Weights of a small GPT-style language model, trained from scratch on English Wikipedia: 52.6M parameters.
Each number is 128 + 24 x the weight over the matrix's rms, rounded and kept within 0 to 255. Layers, rows and columns count from 0.

# layer 5 attention key, 576x576, rms 0.0495, rows 300-320, columns 256-319
[[135 125 108 164 118 138  88  59 106  80  97 126 161 160 119  95  88 160 143 117 121  92 102 137 129 147 157  94 112 132 147 133 133 137  72 137 128 118 117 136  77 131 161  71 132 144 147 118 128 140 114  95 126  94 120 134  92 107 150 113 138 136 127 121]
 [105 144 139 166 146 148 123 131 123 159 126 139 143 140 112 133  82 113 125  74  94 119 147 139 105  87 126 134 118 139 144 108 115 112 167 159 146 127 110 163 109 125 160 114 107 122 106 134 148 112 162 119 144  93 154 102 120  73  91 128  99  89 114 148]
 [142 121 138 138  83 142 108 117 132  78  92 132 121 130  90  96 120  80 129 154 112 165 125 148 124 147  99 103  92  99 107 140 126 158 111 145  98 141 125 126 122 168 135 160  82 136 108  93 131 134  74 114 123 116 143 175 158 139 103 130 111 109 138 138]
 [153 111 142  33 147 100 104 126 158 117 113 103 136  94 117 130 131 134 102 224 116  92 147 135 127 178 136  99 137 145 124 157 104 104 125 107 118 118 118 156 126 121 133 115 106 125 163 141 102 105 123 106 116 126 127 170 107 157 171 164 183 140 106 134]
 [146 140 108 137 133 160 152  85 129 136 114 127  90 111 143 141  99 163 105 129 142 115 165 145 104 120 106 137 123 170  79  88 146 123 115  64 135 138  92 123 115 144 129 125 154 106 109 167 113 102 136 145 142 110 142 119  98 121 121 152 177 117 151 113]
 [134 120 115 155 170 148 121 125 125 171 131 153  77 136 150 139 103 114  63  78 109  96 114 123  89 162 121 176 137 143 114  85 131 108 128  84 133 137 162  44 118 106 179 104 112  99 113 109 144  97 163 102 158 158 197 171 133 111  91 116 111 171 134 159]
 [190 139  85 143 108 180 162 128 157 131 155 126 128 108  85 122 167 145 178 173 122 132 137 117 111 129 120 131  99 128 138 125 146 151 104 147 164 106 148  66  97 156 164 143 151 171 145 149 204 110 130 124 134 155 156 130 117 112 162 171 145 110 104  89]
 [101 149 109 106 152 152  89 104 116 133 113 138 125 149 118 129 108 144 104 106 127 103 105 115  94 139 123 142 120  91 108 125 124 134 168 105 132 166 130 148 163 144 158 145 155 127 128 118 120 112 138 134 126 119 153  95 154 109  94 118 138 149 143 125]
 [121  76 148 146 121 129 177  87 130  96 179 113 128 106  80 132 122 139 104 179 150 154 108 109 177 161 153 157 136 136 119 136 111 163 126 110 123 141 156  78 140 113 120 134  87 110 113 156 116 119 110 142 189 150 109 129 102  59 137 158 164 128 134 101]
 [136 141 136 140 166 139 124 175 146  76 164 136  79 140 118 130 117 158 129  94 156 136  97 115 115  86 129 133 125 127 109 138 124 104 154 118 153 114 109 134 116 164 172 129 116 163 126 148 170 149 128 140 164 106 147  99 164  94  90 106 113 110 157  93]
 [170 125  86 165 133 123 153 127 133 120 143 122 132  88 148 101 175  98 146 149 179 109 107 110 138  85 162 206 134 106  89  88 165 118  76 151 106 147  94  91 157 164 117 160 177 132 147 108 141 146 118 151 137 140 124 127 153 194 162 103 104 153 124 190]
 [ 81 116  63 174 127 152 139 127 144  84 120 128 121 117  97  62 118 123 131  96 126 108 124 120 152  74 184 149 123 136 132 106  92 154 118 125 112 114  88 133 144 112 110 150 122 156 108 131 135 121 121 137 197 142 180 108 121 111  62 129 104  61 214 146]
 [144 160 156 158 154 150 151 106  85  71 116 136  56 143 160  97 126 114 195  83 182 157 149 145 128  82 150  77 146 140 117 161 157 137 143 105 136 124 135 149 168 173 103 144 140  84  88 204 140 132 110 143 133 124 128 160 119 108 102 128  86 139 127 138]
 [111 116 119 133 120  72 120 177  99 145 100 114  78 119 110 139 100 137  97 131 113 164 149 128 113 101 171  98 137 156 110 138 135 137 156 138 115 129 130  94 143  86 136 119 167 104 142 162 112  82 129 149 153 150 159 173 135 124 107 138 166 123  80 137]
 [131 123 179 109 142 168 130 139 142 128 149  86  94 173 146 123 119 154 139 121 135 107 224 153 164 111 117  57 100 110 137 119 126 125 166 119 109  91 110  68  83 147 150 184 124 164 173 123 158 135 144  68 105 116 129 142 108 157 114 144 142  91 155  75]
 [112 194 146 129 146 152 157 142 172 185 155 122 139 113 185 120 186 115 189 173 120 116 162 117 126 140 140 108 118 168 128 160 122 106 107 103 138 148 102 127 134 145 104 127 111 101 112 177 123  90 113 130  91 120 107 104  95 178 136  96 136 118 108 127]
 [ 95 177 139 132 163 102 123 101  63 105 111 131 109 130  87 116  63 173 153 151 113  89 141 131 128 121 115 130 115 123 148 140 140 114 127  90  78 108 125 116 151 145 129 127  79  95 156 140 149 147 144  98 135 126 164 174 115 135 125 138 138 167  76  95]
 [118 123 149 108 130 161 102 110  88 122  80 110 170 158 105 102 103 128 118 140 124  78 129 180  49 155 123 103 168 149  91 125 109 175 142 127 132 128 109 165 113 172 121 133 125 128 100 126  86 154 148 158 116 105  92 130 159 126 159  84 200 167 151 146]
 [116 108 100 115 102  93 140 141 130 192  47 114 144 114 160 148 133  86 120 192  82 116 138 137 135 166 133 112 131 143  70 104 128  66 171 120 134 138 102 105 109 145 108 144 105 116 178  88 103 128 122 132 121  86  82 195  84  77 175 112 160 102  79 155]
 [141  96 116 163  84 157 150 134 158 159 128 214 131 153 106 120 185 137 109 124 127 155 139 151 136 111 130 153 141  98  73  97 113 118 143 174 127 121 162 124 130  72 117 162 143 126  92 126  88  63 117 158 135 140 169 119 117 125 118 138 137 126 150 150]
 [126 128 131  59 126 146 106 155 128 114 129  82 106 149 124 117 119 113 106 160 128 114 159 158 116 151 108 143 133 140 125 136 105 111 116  73 128 144 131 129 158 125 133 105  91 100 107 135 134 111 128 122 122 114 118 143 113 129  77  74 167 100 104 175]]